From a checkpoint of a small transformer trained on Wikipedia: LayerNorm before each block.
Each number is 128 + 24 x the weight over the matrix's rms, rounded and kept within 0 to 255. Layers, rows and columns count from 0. Numbers have three digits each.

# layer 6 attention key, 768x768, rms 0.0175, rows 651-676, columns 640-767
143127122140105144102144123139147127110115139153140149141112150106133132138143141107131156135112125112074153145132143122153116083115112115124143082115102112145145151138111113149137110110171097150144105137099105147132097122136118107131156159137103143122133111130162129104095130132119149134126123142141121136132168109112111137122087164126120121118109134154135121108146130148072129108112
144124175140136162133120135139166092118106155107092128141100107125128132123148135126158162114129118118121114079116122147108130117110152155154114110120143167093154157135107097089112172120094110103115141185134141117108133161117143121147106160127158146141116128136104108106131129125115110122081138132114135098104134131133146129136126121161105085161108142130150154159109118121124117097147
165174158127166154087118147127125091101134128127110134112121122128123134139122122081135116137153158099163082125119142084111119153127119106147127124109127103151108131107165127121132169131107113110141169149133112133125152150117122135082112103137135152106155122134145121132143153123139135119121141141116135110118109128151126133095132083156131120144094104123128089157114117124174110134107
105135116087098144120127145088161181138149132149075118101137164097145114139109148131149136203116121173183118157136119120137160150104149120107134130136133137148131122174144147144124161125136118139098124068146142138149167143132142153133146145153094112117118114109137158159113123128117126102140109119130105164110133138135123132139119134105088135148124165144144099121155116164118130113130
104078163136150144141154123178121119112109117141158141157117116138136143147152133145141115091106085124116154116109101159084117147132142122145137133117133131132135097109132135119097140139145149118128130118165116126085118127164096098141114160162091119171123153117080123129122127128152123151145113116148119149146129119134151124143110111126130109168113138156113147129108123118139155132102
101157129126133122127148137155129135110127101104170102128140116150115093139146108149117123133113117143118099118106123132133105110112128140132099159139172117115145138108104163169116129130115177134122102116116095170118121140097125125119136120149142112129148133105090140129137130087137142104120132129108124120148137139142118103157151121117132156145122144114092138116163141123130117105119
133158086091108109150128160122123078120135144100121108107151131090128119117095142168134127126115138138135103144124106104093105120108119108097149141153143134125110087159147143098141167124140146127093140113133102142098144129099152153109131106091128146142125077074125153161113138091136113145096168140147141109127124102140121108112117140127130129146136161115094138136163115105171135125124
111116128124133124130142149142130113113097107110127122096139111105133125169143143116117069133126106165152119144107137154142159142109136143122128142121183117134165149132120129122113121098078163141139092112148154097104144147078115128075105150128108117109144119114101124147150122105127120122128105110143121092144137146142118109099153098127110142153119119110112167148163091136141147104129
116141120105114117113159130112152147142140115117122139090137170128124145131123108171131139075119107107131126172084144136137149146128135143085127123143150174131155101101109138122096096120123169120096121143104123108077161125106172128151149144097119089140094121093129157104137132097139157130135119143137116139125142123110150102100136115156151126119149143125125130140131123120155101105093
170083119141152186132115086112110174121125121108176139135113116122142186132138090143099129087168160092114108142152147150146076106138135134116124098134135133142077118121092110139160134124134128161078159153106119108125167134139090146142113166084116101160121166143128150102083154149116153167122088120119147131132110168111174084118114100146104139132142124123120146139133130144132173152120
134138113142080096140134133130161135104098107135136129109108134111097161123145171105168073136141172130116080160138092109184148136133159127107125142140162117150123145146125135152126111147128143143145116148129168130110156162104120165117131094103127066124155135111100127150097116116125097109172114059150143123169129108107156091128129129117142132125167149096133117127169116146142134122107
156161109078119135146141094139126126164148174116092126127087137105133125128053120118120106170155158085096138133101109124109119119158113147093100173111125122139111132122089072106143125136088122184122088135139134117071064126125128124089100132161153104127107115084108162069183131135091122093057139148087130130114094148145164097154081093143126196099173135142111067121134122088184095093120
139131132070119111076150107132114076123143130142101089123164113105141155141118127129187109101113150100160153105182131148110144132163096113112158154105097111114119102127143144091141118131118118097128099115103133155110085129132096122155107155103144150125146131165122115146143134129107149158156177142137096097149071049097142131104139129156117059140133110130072171160107120144138136123141
128138099126091125176111087126212123120138138156115135160139135166086125105118087139124132147061112183128190154146144130154120107122115094093154123092118120133075118122125084134137156137084073106116085144136204119157100136125163134101120132126099105137158106164142124133142119138078127127122136132117086162153121135098124155140103117151085124115124104148113153120153155135133123162122
133173098117117141160110142132149129158156130137131116126122117153088113124159115125117102103084172094129091132152115126127135126180172120101145149099120170118126111099116083122170128129121116142150148130123168147097121089127140095107144115122098142129136160128170154121131082158099104083152112157132118178188105104120155086139082122136107170105107168148124150155105147137155173137155
183089124128147101115101090152120194128092106080160177164157079067114120129094105099106107117122125134140169127134178129144124105153087103126162128131113147125149151103163107121149094097126135155143160118163152133151148163124152115153105120076115115125105143078120143121094118118123095127106133097144124177153092134123108150116102146125150107161163143166139134124121145119086144143123
134171143112111151139161153200086112129086156135151083099110123152121114128123139103140098091154164148143130161132140120154101078059156132142108142124110135115120124128157132128130130082132113099094118158081086121128130107159109138079100162155135103146158089130107141144086084139126090123107150155124106107137099141100090135142120115136124125075138122133164144106169071117127144092174
104094135155093106121134154098182126159151071078168174152168127118139109105157137147097152129155176138174132096159144126118165090109102146111159135134102117106164113122113108146144174107141121115140149109117093166114144189175096124076123123116134109130120097099104145129120155140143119183111108136150114111157141134137147118115104143096060133173109136091190154081110131122094112131085
137102062092110120159141187129123195147104115145133133090093106069125155156153128139092178161117106096105150090145125125155115139157137112110121139081095131139120123108148131131108124132133083146128145128114180125138145130144167122144150078139118085089177141168156089188120121120097122145120127148131149125121197154109122151144111054144053187126112132099078129152150107131148103173150
115144133182125097171183106120113096107136144126119104156117113137120102170192095162144094123119147127142100162089119160170102071129130099124111142130113118148045159168141113164152139075108146119124167118124104155125129125122105137093142155120156157142115162128159157144097138109090106137145120132147108171108109146146134087114076110112121101128164112099094112116083136094106075162092
111059127137158125118141108136100094146168076127175143094102128150099139161154142131153097137099141144120137113106138123100154140109117093179114167147143144134114112098146179109096131172123100057162152125140122167062080151130108131142107131164178115116129155139122135084171118158175169134136125137091112132162161139162205129095153074136135092144095122147122146111102155136113123164136
162137139138139142135094095135126065118155197127135169121116119125186133119081091063064108155157119070078135139119117116125074148120151130104100146162081136140146164072109134086127106102132149134121130144160120100119099143128108121149160156190137118100119091181104122125098125105061101090102139101134124104120120141112108043144128142156156109120126100120156129097085122106151135093144
101143088155133154113122156120132147140151116168180129176091150095119206142139142144129123184102132147161128137149123100141125100116127153139165103160141097118181119146193119180129110091092098159143100061150164140122148108121108149136129098190171134147125105121127132100127097152108148169139117076144167111126153124168126089153178089120192116094110133108154072122115133104140129153107
100121142150147126120122121134134153114078162114128156150119098085144127131145136133124147079099117147158104111126128135139166115123130139114112140154137109151147158092115088122078148140120126152110098138150110128103145148080108116158159137150132168105126153145132112115112128132095144152107166131103128142145169131126111147132133116131122128142134106118126116141099114120141073148150
114127163123166103188132153108121048133140084139134190062131144114111120156064121143137117061162108119133105137070098141135133168084091126137149121163110140105093096109180116176117150077122118160095101091154128123080139135065147150082168135085121127141136138109107106118148134140151114116143159138115142127120142078135144167116160109157114125110125049129129128097147123135082105145133
156136157097109105121100135182178114107072095103130161178132111131126188108143130123118113118133099106143111101126155132179163149161102118062126176082110105120099107121124136176106079118139118146091155108122106108105109131097145142186110160154115141135093148146155123136140098090123095093136146112119102142138136163164112089157121131104131144127100093112146172134142125119136105153097
# layer 6 attention query, 768x768, rms 0.0175, rows 652-676, columns 640-767
087136101121139127131136143101083151123125149163147120129142176160161104126136114121108075123118140148102123122127120146104150122120164120114165141136153144112139148101144171146153113164132134129093146097122147121105125101099099144131119126132117135123133135114148150117172120154132097115115082155122156139106122110146137146126135114157159171105120157142109120110141144118127123111133
111127103073116100138128131158091166126150105131152132060162132129120093151079149129140088103116132131161143105096104143117135117096137158104121095152111136142130196153135116125165099147161107070118099098114115106111126131109150102123125111111143082078109159124119118160113130133110098099113150162111138150127107152096102113102143145132151113126152135119129168125122160129101140115127
161132160145088103178108111094122128123114132138079116119116087126106159116133122119136103103131152129136114113136128163135109138194134143144104129138155151152121078045102094121102110154138118157148129154148132124103144117129133133159126132137143140152118125142129139173101126123125101138118119127113141149145133155118156101143146126165093106151127118147161109138107100101149133121133
115142086109122137106151143139097121131132131111128148115142140128134112119128119148141119116138161142115151095101113115146126115090116131124137136105131161154097145142140119097125149133102116118117146111107136098089147103121177100102120106129145098087103136163107139161149097150109109141116128172116135144131138129122112111134138129135167138106137126117133157157151130128132130097156
115136130152140150123132140144148119145124130134130119159117112121104119109172122117125113119110130137084115105150141114107090159137147129125120132139092120102129093128110087090172137112139145142145140117118107132150101123120121096128169128129136175160121136143163113116070126103121163118125117102163121134155135117105134138128142132086095111112134145096146141133132140134110154133117
157123115141113121159132106122127127142141135149134140116094153125101099132123095133136116130105134121114117128120093135109127117139149119089129123117136153123104131091126106136091133127092143147164146123118111102118109136101156124096126161102109113127126112152134132127120131106118125162115104125105112171125155126121167132132127127154123167147121144121156105164086140149136178110114
157129149142126118166107073104136132137137123124094118149143125138138157097123086131093100153109125126121132161093109126140090137137169091122156156102118127108122137101136132134148153100113129154129135127136085162155137115124134111162118153097122129161126108132145107137110133106139143138159093163112102122118152098127141131139126124117140124124116130168130152096118175129160164114117
125099104086139139120133189110085168111125187103116138068161135103136092113128157166126100158122149174193169171115127158159135143100095138096167114170196131156141140101150153148126102148125142147119115150121135147069111137107110132082104122144127121098109130151117105123166120145115095150188121121073159126089146112145139095081136163134110159129136125129098127114108165143127110102127
139134109146114160142143167166128154153127125137175132138112150142180109111150121128177115120121108147115116122123135158140130133126110138133155114114128149114111104106130160166113187134153131098136170122138133084161123092135088123103145142110133113153141167123136086122087111130058109097148120140138129127157142097105122129140109164106130127115110101150128126117198123106110154141156
084133120109131128130137154133132143142110112143122113138130138110107164134091142129141147075134101145171125144121112085148122127106115113150154142136160087171131141109139130124125137140075108110112136134122179101109136169115121097153120047136144101124126109107143146158140125091091116197126117074145127142104157156154083170124142085145149111142144118125119158157091150101138123124109
150151112125109126145128118097148109155123148124120119076085132105133126124069092116111138117094172084114139079153127139117124139176157114176103075103107154130116138091114099104173124119160138147135151115119153146105149162138120094118144125171167181166160132107137123105124142080119103096125152165111112122105051154104154137134117142136119143121097110130114128136148106128138129086124
090141107150168077128145141040115131089128103118146167078163140138112123159134184152173141090089145116154138175136124119184139129149092177162122084120129099170106166151182152130113178115111144104151169101136118089124151157083160176132124119123132153133116099098140115096117151071087120165109127093174100152118080095170134147139132132140107145150134123109093124082090153138149114120134
145111113137116083158092138133145140148121146128115110068177158078138088139127132175127157157138106121103126163111098139135130126144168115141133127117080122095135151084105162101108111112152130161132129153130151077100072147104156156122135113138104133154150117125138161142086111150148173096105079138135097129131055121155094117148096100145168102087123130133115154157119118119101162147152
149130146121119165152145137163122128132127159151094096094146107108163133124161150159155105114155180127145132122098137140184149109094139142172148119154103145125085117125118163133134160100191115151144176154098120142120135131129126140128146122183161105114127130089114155138165091126118089118141142106118122080134108091136124107138119138125135124080143154151081098150132073151107142139130
137166151172135157144103115137132164061152083089101159102171110142139104141145130099116112128159117150140155129134149141184047110105149129152160126125144089136120133152148132139131111150152120094089092077134111129171126129168127103142127126126110097143154117119145159117128144148099091109150120113129182157137170113128107106126140154175148159152151163133138129180117128056063143129120
142125190126119145111158138135172104093157135166130070074149151142084157144110136132099115132163114129102111123163129106097136120078117086156099131130144107115151158055105131126116129147150137075119126141106088109152130134136074116112131173096151127122176117114150144130095085135165081089123168111109133140129111163133156089131163121123176139112123117124153138115140146108127129148167
135150128135114122130054158078192122116133018115099119140162122122136093098139092142088144112076138172165102080133113125139176097169143096136100125149156105131125124101128125122167146165136123121146077081096115129125121117123159099125158163099109141119140119091126152140114140141156121147087162144139118121105156128150096124100154081133152155096075160111142111117125140143130092138097
153141112133121128138141133167137150146127095129118126147091105106094134161121141091173153137111134128122117084094139093103111163139148058149155160082180159138120122129125134160142108161113104139093118147111166133149172158097149108161140166173086152135172120138171103170129144068087124120076114117118127149159136131134159145136128116137116095122142123091109087123160128159120085157099
178118141149160116108163122108165162134167122149131111177111173157145114148141162140182083158128097126120130127135090101093143109115137099144095119121130111111088116177134127127125149103135110117114115120091151119118119137144095157087202132102142114125105107134131130126055119131096129048152113170128107125100106145151157093154121129110108111160122116114149106135101129149147076144139
134158061151125101129156137148135088125171113148089145111131151136104112162140130138126141128133133147082117117131140104091154092149135111139111141116138152163144125126135122148092136137189144106178148165112121103107114094088148122108130138160123141129126101188148095088134137110125146112174169139163088141197110132153159125140130118128208147092092097144090139135140142130126120116135
134124152138112116174129165106143074145125173133128150175110155171174112106198120115126149161152149136159104153118174147171145124107164130136135103165099099159098146132119109141131141143133149124144166133119120145148100170108087075191146125142117139140126154151152137129117149096138111162134109117094103123149145130150143159131146105163130114118137087089153148110098109098122161137160
151098123125110168127055107132110115129120102128107165114103115101146168110090131142160089123163091156153145117140165144079145187131111117127134131146149086129219139135113157126155107103141133127124144153128120116123162102144085128150160107142124104110125148126150114125138158133103139151151131150144177164124152136148102090072151165164133142105150126100119137134068083091139111127147
140144129193119107132083152142142117127081124133154149105126092112164127141158153130134141120093141162102129136088133155113121116078161139148116158124156150113140137116110144105104123154111126152134105138160072150092121122113147113114104123131114131134125123120152136129085120145097144120140141119143158163106092154122084138154108153162149135110160126122092121134134105176117073166150
095104137111136145104120127085124127101130129140113120234148173158080082143088143163124115145106181133148117113127094138118105152062134150191155175150158132120113129145093069095085132124100139148113130142102114095089105173106161134138136102121124109122141092099161122137135142129075145151111141121139168119136153108146129150127114106144160150142108082128138114095140173142081105156135
153161136105129119108136139167116109119146146081133135114145131156138129132143099117160130124111121126148134148112132128141159095131111104067098145061084117124110085148091148118148101112105113121117165139141108143105171127111148100128122149096108132169151111174166109128140129161124158130163147067121153105187102130138057121105112113103171102127109180137170116142118091091085160113163